Part of a small language model's weights: RMSNorm before each block, attention and MLP in parallel.
Each number is 128 + 32 x the weight over the matrix's rms, rounded and kept within 0 to 255. Layers, rows and columns count from 0. Numbers have three digits each.

# down: layer 3 MLP down (transposed), 1536x384, rms 0.0262, rows 132-167, columns 0-191
# up: layer 3 MLP up, 1536x384, rms 0.0533, rows 133-168, columns 0-191
down132:089103094147143099117122173186188187174138134134142093169137135162170165143077068136141151081134029117133099075118150204176141119133151177137140070171181109127122198170085119180143160108096098120127117144118144173154179120138110135161089096124106092114133169121091194127120108109097125166113159124142123127164176170172159045098122067142121108174130160109139243111134168046088175123121137135133125112150097065147081132066165132135158146111148121133101214125147176102197164150107123119134164062068126111102108106161065098139095172096121155105114082166212067124179111168160113144
up133:141111076177114103151103188149081160134142081129117130139092152128111140110082113105159113122103137146157111132078092159121122103161093065174130105081160097124115156053108157097124179126151075100112097100164089124081097134110096117081074139054115113153116149069130090099072153148090124103108146080114174076129144125131112103106131106189229102108136190158064157143076156108106075172118074123069078094134040057068125160074126163115107192090186080127142168184133085084151124149133050151068111048115147143102163094102121102124041151102133060123099102101115100103110173128181157092
down133:147177132156121148165127129110167101124106095133127111141156163132163132136184093193048160146150054107073102107153125157113136129062185184120160176163053121092117160181181108112138083104089145150174134175075103094102163093099163126128165146136141086115142143157134137159108140136106088181148068158133129141104147083110127160127090082090031131110128097100105117182129111169172221113138190132108161116163195160172100133198074137148154107168034166171149101163136153111082175153121162070104154189127101072094120181145179117100155142134182117165126107162139193098111133137082074097
up134:138109127110147129131132126125153145144129162138134117133129123131138131120136137136143121132155122152152137136134120139145124117129145141122152118115123148144158133135126127134133130120117129133120124141155135150162127095143155091135114145121143114125136139132141127148132116132143141112111122130136122125128136127151129154111128130135130143140141151119122111106135135130150149105146114142161101115144106103154134115157144141142100108118142135135105120150116154121121147131108117147159112118121135118123118149127150151112128142108110120129102113112114114108141104129136144144
down134:113129125144098112122117130146109123127132141110142136123087107123131131139115120120137148107118138158086151110130141111104153126136127127127109121153125092123115119122133123140100132132139128123151106129116125153141114172113125154128152148151109140116132121138109128124150128142142117141110139147105124125146129141126123135124123133119121107121107129119134135156130128110123119150126139126137157119117154142119130120114110125117130148141111144129134158118124128145125104116153143145122134134130122106154113105121106114121128121145115124138124147104126139123133139092113119141
up135:115145142127133120128119150089153065124135150122122085157087145162123129123150111132145157138118099142193122122101127115114109122099138151093132135156136144153142138126125094146159160133154139157090131091115126106108127130134138121103107149116111114133144133143146143142142176122121126091118130114108118118107123106131117125125125122098139154128102138115131101096119150136161166144142099113124143116109127132139130098096120131105089105097114119107090149116162170107155127152089140126117119144159127145142128131125121110146143154156143118121114130148123105147168133139132111150
down135:114132089133128142080136097152145159146126115101155162136139136098161149103136158127107109108130170120110163113161128127151129141126122129135128127099122138146129148145128135148104115090135094124160102155135102137161158129125147155158111135173095182140112074138110132109141107123132123117129123125158160138118138177137122135143123136157119106143136124140148125126154142164087112155118110137135107135151113136114140138098148146137145106144146129121144113151089089115138102092163133123161144130139107151116133116128130157149109107115146141117136113114108126118132108123118080117
up136:102109117134207084135157118182124159065144090133114118193165088097095150141144093128142148073137125160165101081120106068095090123134135179191124147133066058148146112193116111125096196201137168122102097075106067115130135162059120159116085098092140154073150107143191139145152115138065100113130104092092076152107118117062057141117123102191107098129175107148146103092110122115034124180138125052108129178189085138144099129130088169103154092069190112048137143099093129147104149073192128157137078159171144124148088127119163104141122128122116149104102116105174156120118089089088148076
down136:127133081118146133133159075152151162089164195113095114121080087118132103177143094159051124067109160096118122072147107145125103131120145125144128156135086062111120114206137104088090124147176127118083151185095147129207164156137157095090148139124114163069121093164215107142136133166073147187135092116110127183097147059087117114095106102103200109119171174082149147133123121150123110136145060126084086112116072117127051155176077185112088193154105139176106078153077119184084170145155144174135175081092069097096113153146114116204151132078120099160102119089142176131169098153123147146
up137:127122118140121129122127104144144110129103125121152121141142120157142109132093126134134118131136114122128133132138100091154122142139109115142125129123130122142117124121151127143140111133150136108149141137108121143122112109110109139105143119153165145148126102082126119108103130138114153134130136109126158158143121127133132116119126108113105132108108152124119116136142116127146125127125121135124118100147151136119121106106144149128164143117132159136134138112159130125148113122137167127139116136123159131137131139121123117141132145143134146102131152121122119133135111115136121109
down137:123119138129133123128120141125110132125123127101111152118133119108092137118138105119120135121120149136141106115111139151134151123135133123127140136121129135144140129150108133114130114124105145131118115095145144128122116153156145110174123151111107106087123138146149150148158132112123108120127124151115118096121118131147121140122123131131129128134154126125130146125112145119113159132120142126132141166121111142120127129135129118129115102132134124128130110123124142131109149134126098142098138141143123141125128105136157122099138124130122102142118130142122138127120140131120144127
up138:128161117137126128180187135187107155150132112143091148203193086119146085107115079132102136087162090179154111073143103058166117124073096108116080160132130128100085120133117148116073101168111099151160149129136119095105122148125113149166108125109084145087156116101102072131067145151136164060119062169099142129187102120136142117139080061099085141146086171169107151111095099125145108144106091127119154132131061095128176147147170142113142121098147136119146152032142135091130128191142145130099094126110103122160143084113144116088145178112159161132124105115133118129053108089137074120
down138:112144081116107062164154147156093114124108109062142136133164154133107123140182102168147121183099139139175152103063073110099171154149138107151168133125110138099073086187178134121115116068082229143091156131035146113107109158181120140128153134151118144079130155059110130138120035100139149136175184160179159098146134165120137194179167158139120143130155197135126127118103125203153115086059182173117109136062135145151101168129160184080128071100072091132101204160092135148042062097123047121137184095101206120131123109138145143180123160147100156205170162128101142134133137114104089128
up139:088125113137174150128182121162149155119179143066131106171118164133071150134150095127130082150131098167119115117095096123104098137106103092100088128122119099133115119119080148144153125068105114088131103145142073121134179133104109084136095125118149139115140158108146126124131108121121092150107102185150112103103142125087128147114102136112118104160120126108073183119118102130134127121077139144133053146152076143079117142071124099136082212078138159101116154104089104113170131138092127105109110149147171115103073130142143126109120163113150176158067143103177069131134152181155136107
down139:102139130096147065162162114115087154113154142128118130147144108157163120105055164142121124120114133132146182120058107133125153139131121157154102086055164180103124144131130103111123140117176135129189140135108150147155086059172157135095127168160128154123077089122177107107144136146167171150094115137158119121117179117152089079138123089148117108139060164137101104156113150154112097125096173161126161108111094149178153122135132148126168086123139132145145094112141164138131111089131137180159094157113115177126136079149116165131145155145061120127167140160137168107085064145110111138
up140:185166123182120075130107096137121093134110077152161149073077091161174162124161158107129145137111182082150079060085158136140105128140147111128088142129178115100108097125096104147121134125085133074122059137185099152107111082188063019143151162168116103121142112156131168151191132178099119165118044090098145192091102147137146087208089093123097155068139139100167064161113094085121125114194143139121162122107061145147068146181155179064154159119099157163109102091113108176131161144131191156077124089105132114148109195093085065144078129133106183111129213136145176110102099196142098099
down140:190135150086064181098097114188113188134108131142092116134169100123086100165087044183121111167123140098185082075110090134119101186134093130147173153090075122107139136137104124078149172049140138128131200111059121080136145174171179187124155119173135158095157118136090112170144061111092061148107103095130096101157112114149140083128117176167141139115127173125172113193164122155110122141150108191133132118180148132127114109064130181154122240122089091169106106085140193194122099093100112087150113232115113081117176139087145140128140111173074067105141112130132134007117086107115069095
up141:110078167113133161152138222189118136152123156141224125104141112127109127138110113108094134149148078115130173144146156092170114132139124141113153098108139151139150132106134136146123136101143161057151133115171157158117132087139175121137079098113122094053087123079106137059110083153106156130080125124130122105141132176122148141142141143147077142093121133109126161075168149155088077116114158114134149111115083090129101073100155121106095146121094132165189123186121095129105121110109129064110126123132136092095109092148083146186057157153183128106144189103149111153147146120141118127
down141:132139088124140092131146087072129067121102154130093105126082152068126109171127114182134185080142141138120119121170137140142092112128192157149151154138098100151131107131167107120127147127172135103107111157152116106168136156079153132133129154095096117095133164147111079121175127078120126094088097105171126193133082094085139108184187145084081126107095139095114082127107118135159134164146166125153121087079160125115097108172120158150103129143104142117169159142141140131146116127160130097151151136146140109112144126110102139186112100114141124097093094120117089125131067102128127140
up142:114138139152117126126115117115126114129139117147123138132134111130123117138115121122128111117136134135126137136115132122139121139117141120121129150117141132132121118112147122109121143132115118118117107105120127130126119107116133147115137126136120137129133123126128122130136108153147124121135139132126116103115137116130117125121155124126120119121138141149130122108134145119129148133134139113126145134132140137133139119126112142115145140137130134125129138135143142130129138120125134125135122134139100140123141140149134119143133134138125134101122152116132115110139139137141132122
down142:141131122110142127138144130143130145129122135107134122126119140122141140129142133130127138146122126119127127127139119133125135126142122124136120104139121124131126133132129139150134122123141136133130132155125133115130142144142128118135119133102135123111122128129134137122121150112109130142113118135136128139126111132126132138138099134129136127121117123117129132155125107136134116120123113136140111128139120128126110130134136113138118113120122122134123115120115116123135124125128122131118135129118152114140130107118132142122127128130132125147133109139127136143120116130119134140
up143:107079168103069102122117094165123142118175125162148105133033155153138146154129182108046189146131093165142104099139177126142115120132131145086105120150139199120173099160141125125120170156178192134118091094102134160191121102128142135134142086131117133148145156149079144111104170139141133094124114150131169107156132155142103134169093132096141119136074091097108115106117123100112097107171123156191139097145123110113144142141137166166121167165155145144173132119123168170079115122075113187151149100119171117184127131153107148111112136102116146168088134073137092113153089088051145108
down143:095082141155126108083160121099123173130093114089084182142176149122139120136108153092085165135087090120117104165118099135165164047073134156107120169110122090096094159101115103154121150098145092158087103146108088134085126103123095111196149160135121179142108070116207092176124154100137114156090173161114153106119148124130104156119120117128130079166169110173159155144132119126112149102092155166110135170133184114123176122135079122135182203122149173114132165126166128154129142116048119075100120123152108102101160114146100131091134132107128113122182146141170129101169137089129107106
up144:118132153125125116146154137100088140067121122168090106136166100159114187133145118138127182140175146131192168167148106075151121051156175141154097127121138137094126099127128079146120095072082117064141107160108060135113069147123108071090150107111140121170112139149184081206126168152124059180139087094175131097125120090116121112128137074143143102105161177158165096135107140157059181136141174141168162124104152167136130132122132118131125097079149180074150099148156099166086131080141123098125115100079104116101132106153165121121097110154155080122087132195145187112109147093138178092
down144:163121025096125119134132137086171127153096083164136121159149131085111154085173151100159089109146123160096065104189159120126136129125096093201148111203081089163142175118098171114113141124112142177108129101169144134095137118103140131194119114085142142102088135116115140119113117094164133062121113124078141092149159123043103109168117118106141119133113053118140153129115178073117138136082142148074077075089121085118122147122097104137135158199142121134079106126104111110150135181157133103112144082152128175142111109155128123086146105093135166100163153074145100115166109156148096137
up145:149121155177139068175121162179075125107162138115000101110120039132124158126127157146103181149096080159122100177115118169133163177152082104106092083177099099155122136136184143128103158114138104211102117105185112156088058099107103079134135161109153134179143143165146165126165131155051101087136185164111139134100148111147110166164106105105119163112054105148151019116142165095140124100162107107115087130141091103124213072235114143133187116152089120179100104122117168135147120147052147137141139175140153107135153175084122109092170123137098046096178103085182077075183108156135114128
down145:118158175132082159083171092106110042064121145095135133141057180128057148115132103069086118132152091080158146107120152159157169075131187155255110096088113092136127136155098156176124128143182123131132146167122148180098181171184099142167153125180123168095094132151149109167114167134097194117161090108166145123176119154094088143018164152097143194147103101099170108158089106096112073103100179188135147063181127155104133133117153118105082190198093090117181113147151151105085180129209082116127147162087098125114109144069119119183175125096176138137102164098127158133163147111165128135
up146:133141118123129126105168097135128124156084138179156088156165171135168125175159163124173114144151134147119091116089140164159056122156116131126155126102114123128129153102150136139059100145104070125098120140124162072115084192145117143121115209163061106124080081135160143141076177193124141087112093088116201096138183084113056123142133174210190092126107099141161178169123085165113159080075127085174118151104111117138205156140174096112103066122134166163063146169117155141131114154162139146065154144150071082163144134074080116137150163120162158100136128069151124104133125096108160118
down146:088123131078101163105109140112086167057131148156071139127140149129118186103161123120130196145100180189142173156157166070144135143035176121107101079103109125128098177148065131148144082131143157127163125117076104105166134135123168099168169095033174100142203151139123146131109110077155155138111146153156128155128089132132140129113160168156121093136127111149138124123163170144133178174123111141154113131143141102139128075125106153131107172118083132136144097217154151117156134083074138069108094092168118203152099112113120091180111128141128104149125086122159173078120123142152088125
up147:115165138110123131124130132143107126152093146110125122144145163153148087133129105122122100132130139131128129104135143109139093129127117114136135142117130120147145119104148131139131148162143139108139125117139135143146127136142124105111119155140159116145107120129132099123139134133090142110119111125132158116152129165123162153145143107107137129130094097128125122169123113118133124132139150121132120120134131185121125120148134124138146123128136131116131149133123109106132118095123155118125105122139113133147148137124125097144122136091150088105135135133120120124129134153118115126
down147:131094127140144125127137132128133139105130129155133137121125107103112161126137126148117148141103114123143119137119110152122149111115125131120122116141134145122128123149132118106117104110104122139121129141114147138119128130103151132150136100131105135109145132133137153123132133129146123148125151120115105155097121100127101125121127135143125126129154143124113130088138146144118141132106124113120127124114108100124121117105139121129114143105123131154128104107129152139116123156129105142137165135116137134114118119146120154100130102138102157151141101111109138131128114097133132127
up148:120142173167109111145103187141119078147156125082131158110190099115112140108099144111143168141113084149133086148119174123133120128146117153090138153155148168140126105139151137123137151136186150155116126130104100113137136083112070111131120100158129133179148116148069192134101134140130104127101095123151104117109156069128140124121181144143120098098128161125131153153170090163165124132109128175110084064118141112172116149130108145087142100138126171145136141121150144157109160105117078087115136118132154131102126118092107131114136125149171081111173129125099071098143143157130084123
down148:118135126111141128123122087125150153114068110165116108117042136106151116136101124124115123109123164082145153124188066119090109143089067085148132089102106106115163119140090100174130145134079101111140048088183102151135167146101142128138154144104125133112097137111177122157092119131110135117136098137105132121134103123164134121079070104137123139147101116132122148107141181145092105112144135074108126184120100096134130128126122119149158086117163133103113154155141132128112132120161142155125151160127132104158159123134144164122158150130097131154088149109076138147099123114115193110
up149:143149124169144145112147099103125052195159097194119125130134125096151097111128126125032108100150151127105123189046173159194121041099116094104052189069193126151127077094124154176130151191136157113114153170102151112148048092121147202117138073163183079150126116105060171080111127104118096145170069112180093112000123137129082158167110096027188149103109144145194137173152117104104039168132089167108144148192136148089151095173101172177103134182136135126090119170168124127089155141187137204154120131126106086103115094069104084182149174091108122135140141124149127125167185151134115127
down149:172121191168129164168188131220123110098138100205142092087163140129101123145157091150121061118171126137157091163091137151084095166112126098079064124113116120175182137129133091122098135132142112086131139098123144181111137196145114201032101182101081196133190144086184150106101112151093056182141142116204131069120132198164121106167202200151098117068096158144151133100113164166120074168123101136195088101158133152103111178108120061142051132078149118129133143142145145093107119135136117132152152174103143149095124071115095103057145126128114158139170136118153008053163196128186175134
up150:145161121107069178147138045095112178137117163105108117159109113182114101085164108095120144164095086187117117127146156117098110093135086114161112091207216109146119103103120081092101135126140123112103132113141111177140148109163188127148107185146119159110060168118114122168097090079112073135213118062071102109105091133146103036129113082106104125099100166113162098155137110131072185124148132090124039066129191088122110119118108100154132116112101091092131122077168122175076142165099130139125120099091159186148157122084108154130102129102106143084132075176195170141129145125171106145
down150:147209099069140095131153036127132107118083061132083098050099144185088148149182141092179134125085160118078097159040179128068133135149140147124123163107154129192143123111141125101150111118106159086105130140165099169149099147136163100163170114092127111110138148116096131167044094075154152125054158123215153114092202148077101078141055098089115079152123105060113080139177121151103105207151086147168045088081069146096109091118154151185112139108061205170132111105134153103123182113127111119096176140175189144154093138116109146113100143139169134134123088121129127127125109110085210169
up151:118130153173075120166152124103132167123178180124159129131092142107147136114109136094127113139138118121140127089100095096175117102088136180131118115133120079126129158065180149149110096144147147103136156087090139123101065117191151161154125176098129168128115158129146098096108094107131103162114124149137126079137191114075106143155127152149098127123119156142123112196163138103089160102101129168105127112171100108102161140147075118151198160120151133085156194137123142138134087079180119179133108111124194164129125118097135156106127149167081103142118192123181120133104125163109100098
down151:191119168125151120068112129147117141138127137077101143130148122127167101098129132133131124137082129159111147163131114110097162106119115148118166109124169189175084158157136138134120142094109140150132092193169156146139170089123140120136134111168090085176152134113117167147135144113132138103106159161132169136143127115159145134078100143079123145114148130100114147104132113183138145118124128094169154127112108142158154118100134103075108132109114148143104106175103132147166123154089130114147118107169159138136171169180079056150095143064074154149086142130079172100135141101098124186
up152:113082066152148162103130076142087121162109137104063167181087163172141063134158096117142149179213105139135097048153107145057190127148117182045084142077109103082099153131077174113130126091134077051119139048119123183162112140180128183138132171049112092132105120114122148160122210100166130113118104150101101141126147153140152116113102142124180157090146096154156107114160157126133077138077166138076153104173164136192105178097085146150172161107149107133111095105108178199114123125156127073127095143141153146111160089241116143124130105154073181097104132117104111118128146159108120151
down152:107102208160047077154094123120190131092180156171153143170171116167148224164112132114088203152132084114131161216128190207104127138175117187193121135154139106159118122142092138156161109166135108239183149139145084118189089136121102042116107074173139133142194076140119123125116129154116197118144160111137114135064082090170100120111158084101079088090118179097118167131185108129136175145099201086094077151142119134067135105132117120087092205150078089173129139135126054110192119132120156172113123188100091173129103124096127124147120068146159063100187174089186212169121125062177119125
up153:104176150090120104161150159237023214135119169118101142128186149165115142120141132153112117152105119120088131074164140157133123102185145065057082094114105125158127113089133086140149092125045161145140109130121093081074087101144181218141139108168137169145127128186109096169136060116176117153119090095100124190167108104138132095128113096110092125124188157128039127180166133083136152124107165121169076163185167084136146087129110097169109157136088111021161109111146092123146140102132157114102076150096089150134205133149061128096105161139110130096147167135140141132142131091163084097
down153:157183083130110077170120143170134140134204134067138203136160184117096113169188066188121154110046147138144153114173121072140154142122062125119099110158095115110152122126104135100125122094078127060052112086106110082121128164135197086083181104046099135121106106159110146182111101128180148169135117114117125221119058098149199102132203086117119060092131091121060137152093137142207159146155098091097109067225155080147096132151106060171189113141150136071129135080133127224164158101174166089085137126120153134133062142044114124071102113170090170144104115153146187114154139161114140116
up154:151090110135129134076103188156108125138113066098166108118110123138193151182173185087094118110175093152103129144161141141198081163177153133151126159138148165135112045178084140100125164209125189128086139125178141106133142149128116129138085115171116132108060109143136132137132115171129156135064125095176153106145097158170106126188108082114175141090100096141148109099140144040099146131084128153108092101155152108135123091138088160088097131087163106071131162128113104115113128138109115167104147149142148118179125117136089103104122105176175123022134150105151108144108141085130122059
down154:153134124162149119137129089132176157114112179110143137107130124118067151123153094099128090140154177143130108131122123099167122154090135100159157116103069143155135203102166126109174143107145099164115070172123165164143158177149172144093123102069068116154108102090133164076093161096142108188175126173138184133118127096113072086126138141203128125174083122110191106156151218142132148151121109117026125124176174091111157150113135202118126111105110160160133100120101112179086164110090112116125157107158123161111133139075114129123148151059149201173072126140174142099201105145109144117
up155:173155138141162035175121156141118139146134088114101160154108134142132093089096135113156148077119149131159164161107193093108128171137087172118138134100170129142145132104112123103115101113097103185170126086137197136106098082079127143112189192151165140116127161183091141193080093081088124117074168123140153162091110186178172140127126112147180183075098163132057136097143073139190172131134112112120090145065135164153195163128077128123104162153112133198114193150084176156116133091178142129100148130140111139068150113144114141133174099169143132113156098111153155122183173085138162157
down155:112113117090138099147095067108077131085099121090112149168139163077088093103164130112117117138123157133065122091150139128148109079086100053156101053138160095115177150110117146140098188101094129149154096109108046079085123074166122138207030101073158092164123123138170127118169063120137147189174203139135154074180095217129178080051110099187181081118212088111140166117083124145137143112106143143122167117201108204096087135091169154163079079113164103126066164152146084116090106092070084139144136139155117169120173173083178168089181153124137093190088051094128090116111158153168139092
up156:155122106105141102131095138095124102135119140135097159196166157078137119116120150098085180133146133124166137135104142070134117125100095130137087115108179125093143149149040119135101162151102160156122124105113185129126097127141106108134146096113128121143132112144130111089077088140097112158127117137100174115134149139118131109158092126174106172125136149083137100145135119157065046154166082108110086136107118150142088095098143168098105124133141115100154135156143137141134136128163118193036146165083149125127092154146082126100114117141170112128120127086163124129099102159113150151
down156:175111070086121119153111149115119112134214089137139102091091104184162133172163106170157144172131167159103158127128138117145107144169092152140105106104145094174129123195105115078155097124069127100183119067085125095130167129199136156101079120129135132109163131163166177120168185117182091136129128132128098094113125152117110141143155115081116114146145129120125130151100154132148110135087122174123166136069196125155106129134151077093146121146140115114109176164120119129116151083101133066119173146172156082092088105119144085157091132071109144084118131141092155115135145102110117168
up157:131156127109128093101143150248124086132095091106090084127135123056126047104168106106123110174106094198143137180118153103163086146200085136171117170120145143127017114110127150148055102097135104091066171130123127091080146154167159118146116173101164049189093096137075107159137007100132124076133070172139173114113127102165109120100128140140113155113151122101164104143131109129106115143130091139110143066120133065099091141107155193099148140081188104138119107107140080113131118078157211135080160203177106204121135154167132146109100159098147149142138105191135159089130160101165118131
down157:084142077146069150108083134046204137131196149123200156130185139165067083132147077149057175121100143092091131121142090151170147162114133152152078087114125065127140092112076110099174053112160166142148128097168086174189102100169102163160117176096016149110115145132142096069153089158090123148127169130127087155172127075148144098157072153118144090130071126097164105148092169102142189173060120115093140161109123150190167124118156159113183081136068128062186180065165157105091178157147064077164089154097143136077139110119082093105124126123124081140168091106147182174164135134093188111
up158:141144149117087113140165089083138150128121114142134124155148159055133136190204141108129069128089214133108132224043173132144196086189126093136138115091112118122200176058161183085062123180105163123105167092108104114100104108098092140128170171140158142106141152153192145161055175093101149161075115161095105108098093126204118130072055158173229151159175179090141142191127102101115112051131154130084130115080095111118111156083160162115150090109102067137110199186066220140130080154141148115150120010107080096096094123150059164186125172153130123086102084161176166161119115118184047139
down158:113125191174130105130152199085121108148102086185086143134151107095099123216055149148103057146144090098136045131111172117072069156115134107084108186063068143113157106093152106144133183047097180195140101131185117114180124159087134164202160189103193136112046136138116120127113174166141179232129124068144103039153123103124123152114127097139109185179118143123114121185105182126130069082167139157078071048116202065161111106119088193122190133159068129117163117087176060103175099145184178177131178140097116176093076111125181120126111132178111163148186212116156097079091116118185000205
up159:090153206137130150152148173132052096067148167138139071170118108142089162152124139120109130130106167140139162116093130159119137146118191150065162133107111102094140118109123193184106153133100112103135097132122154148102160106171108133117153117123149122143167139106167119125163109180120102131081125109151177132150139100181111110097142090157095140157102142088114136151160179154123106136109097100102136157130169119112114154105155133135172137123157170122091135116146121158101138173114096155084124126134148109129125146127109173176098118119119157145111084105166155211175130162171152071
down159:150112078140135083108108115116198172156114138169144163117131130132138107153135149118115118118126129110105072087124124128091118091150097165148096161126126126136124134120187111105161086140118177144119119102155090112122159159126142097114131130121099137156139083150121146120110164068160183126144116143097091162122142145073141146176129168123137111103122100138139114087141089105143118115176139149140137136105137146126173143160146120115098120158122064126197104154114120095135139086151085098149128101130102129098172161093132123126111120105149114094138152138096105072104139108102085186
up160:097074143166142104111054108149153133156141126091105146187178088126115115162131114155101155110116169161180076142135112069141163165144137141143097138058133131120158109213157121083150124096185119155087104101106097135118114142145119062134082153160161123109156097116114137054124142132091123110168138151087097124110113119132146115135115089125148112095117128117121119164143160130115048137171112126081099124119081113132142101172156174152137119128128141101112138163175060089107147148113135136137108093103101145129110155112106168124177147152119153127132087144159184107148149102113107149
down160:179126123159107150144162180087086108145133146137128110082111162155124131088151166113149098092157121138083174133087146175098104117137156090117168137190115139173087146061167117123100115152107160128102172125128134141110150156075127128125119102116111136153098144128127127148104130094130155152106090092155171175146149148139074136104164178128164143152125140128124130119117115116147132142144149127102160139119135147140113134112154093091171177125138138182111141074092141143127158136175136138094163129101152137161126109108118123124068129121088083190115177114113116126101133159182196124
up161:088148147162161139133136213119166156163115116163088123131083108130155084115160189153070120137148123131110068103088118049133089158130130141088114115125154155101089132119128153167202071128112126125112092074140171144165125139078086190186140113166146112132120068156123185157106117119077143102114085162157162174107165109147090095140197150100168132191093165102078134101104135104080130215135099130088138154116117066120136130105125174114151102147089121172090115173181134126130103119073146135155117149143077145123048151139092104100096058165172112103129137122068093123143093101170141134
down161:155116175082140073148081063114108040158199125137066141197133099231119080127114113135140164100166088082171137113116128129134102131125130083137053122119178092165167109113147139125117124172119132136133141130121128098197125161117139066073075085091112162125115136110147108165161136178183141128109168086062038111134154055171119169165160068132136153158126090165160107161131125103215101141149073116149163104163176113150155129165135133180119124114094190115180166176098166057098163107136101142105156105140122118127138118161151111164172090120080137107155201132168165056122152168133126098
up162:137157154121130127166121144111126105129134155131115112127155155104113101150128120098138138099091152106163115145136147137107087118096128103080099159127170144140085108117157094162153111085061174109112135109140117101081162126179150126141110112142139089188126155136134100111100092099150121148078095112104110132108114135143140093124096093130095122125111150128122141137098121188108085104210114122088147164139100119111152148066130158158123152103152116157136135153146124126112089148104088121147150167120107125157083158104112099104098157101116135118131131132104170140104131131139099132
down162:113084143131105088051173133175075159175155098112125145098169164141104163144180114140151097167102123121102132099112122060130156127156128133123096091137145113130104088132150127126086194130165105157155168143130116133107120147117095122100120158141118139096092077103107127132121096098126095109183115093168138124135102129145131101151155137168132137075119133137140116144116110106152190201064116088133141129118146123151098097138164124107119135121084134072134159181110112092154147159171142140112105127117143171130132171128135122140122127141093119154156127140140118096146089097097112092
up163:141115125108117154117141120129134152150086121099121123152138068163111132146108160163131127129122114118119127101135138123118094124155111107104144129128124150117120161127128134084107142147135133119158116139128152143096114147124141154128114120153139149149114106171120126170112148130121152088108138112142168147119116154154141145108162138131128122132113143128155119157112137108110116130101119133124123102107120108128085142136118144106127150131129144151148144115100114116099117175134127155107127121119105110158168148128114114084139117166148126120135141128126140149116128145139129123
down163:128127126147132139117130155109124112131143144136126145090136192134127130111133083115154150152143120139152130132159125150135165128106132128132103123104117118121131104132123151161151106146102160146141127099135100139163131111109104087130119139129134136108137152118131117105125126108133093147156124166093103116116125111113137104129129100135124120151130137107121124105153116142138155104147116121143112135156132141128148086106141108127125117125118113136137108136165121123118093098134121112165133144126150131149129112124095143144141119103135122113133140134146106119141122110104117134
up164:130160095092118115130143092190195108075155078181182085095043100097100132110154106025143109118166107169144121122130104119121189093137168128124110190142155129094196124101177038108128169187137132115211101115116172091082040110095115157133143172141116148151173097171155141172078104146148129105058167135189142055150187080151121152149196125103171101106130186089147103112115091109119141119154140142149146122150150109093079133184134144171104121134174111128128142130136080115167142130107153158230049134098075099120125110125174126123106162157151108093106145164134102099060197177113099159
down164:122138102151150141121136120169106109116104113101092136118069164092123136146156140190129162177092214121160078167168169122092102130175139113140123064117214119095186093108140104185188199174216062207151206171192082095148122200120086152121173118103108120183144079160155111102082120201157152095085141065078110196098141097097139091138116129146083117127112199108193075174120055107206081127084148118100081126069107211108084131173144114171107138070087115125159169158136071178132101180112094095188143183140077100212115123141131174210137187192128116139083096097110078115102172065134119170
up165:143103112173160098151147139101086111140089118113107132156151109093153097125138140123105162149135075173107161123125148147128118160145139143146132160140074137137125139126127103142117110147140133103135126114136153162131120108105073108151136125139090106064084107120135162145105098147087101144155114142159131103123134098164157138133192154157104139118132102109138123100113139113110138123153146143134137104131165153129199089096134109137132149146176145070115123130109136093162148081133129139107116136099110137167124110135124142128130119130162080175099163095136131130087126128153159133
down165:103145144123170109152159120078160094136105101129118128133117158145148129122154135131114090095151144120115126099139147128146137096119104141126106115100094105068166140102122183099169086163127174118155090101132127096140134112108146139110055148099174150129116123157121089112157130104129116135120156139117109118101141141133128126168117166080114112111121172129145074092144119163160120172091141129146106099105129154149066146106154108090115131123132135136141148120153081117112124139092106115094130107150131128107122149112115169140120115086103167147138120120134111158123127115177138146
up166:178091109142171074113121154110228150178145119119169134125151152151120116161116054123135128190103108187180138144147126159164121027137141103143136158151097099116128075127187103136111108138156154175195146115149060134178095155136109112142107118167153142103162179123136145062143090063097142128143163152069108184182101151146222145127116151137126139150092189135185089136198146113023109153099171085168128129146084053098167173147154226074158105083118137117134157074093104122059209144116097144165165124184138163072113082133133116054098102099119114099127057108149064168096095123137132080
down166:148147119075181148173107199139170162144079121130160070145125182130080121116153148028067115146120080179132083116153142095081161090140051077165203131192201132189141065054154210131040203106093163182080118131158125133144148078127103094084168117135168115145110088123187128132139149102145167146136132102139198040149100081110186161135137156088142133126052146137086058164166146165092053042110059126172073115178159135133211053110139121145112112120144140149098115095123173083143161086085174154136112191166105198087122151141109164112082094158138078166157112094145139192099126134132111196
up167:070113159113154116112136134119158127098144150113138112096098112077142137072140107197142149062071124176128158130145114061154084187147104226164087153093097139118165098085099112139138153148086105108154087133127140074112114110160102114177132098186142102131116124168099138085126110116125110133089100121192177162119182088159086127119161133107141167108156153138114121103136146178097114113112134116159126124134154148155149101165129158135091117099113147133116144105101146130145138136128142156133095151198110133128134163116121119114179132114159109130155092136119133148173119128126103135
down167:110092126117127169109139102099127147114094176142115098103138135097117137074130109142104162146140103128108225118154168102149133130172197096150141115145136104135101083091138062078116129137056133143162167169132160097078093116177114160091104137118113101190126065137128086120105152123151133148130120151141137105147158107137138175151057115140131130084109158154093126144092090156136130154112150095100122131143117125157144127110193117114144090130104117195113087095128095135170141157082160151123132121167114124126127126127173116099072119161149099131132110143133150097085096119121106136
up168:126134099158123162143141186111049092135160078090106156154148214119134159112093148190107130115074126140132142158091076115154152141169154202125128072114145086173159156138128113108163123069116125138171108139130109129096105125182076140123083093144081112149134074150141124135143130154124093120151129105142075153055129124138164157154108097049134120214196161110128177077066174135154120084159106148129154165064112103103087126078098175209127171139167117107166113107139201099075178077063082173123196142069045172190140148135117174108055173060168149184185059052119110130135152085140140112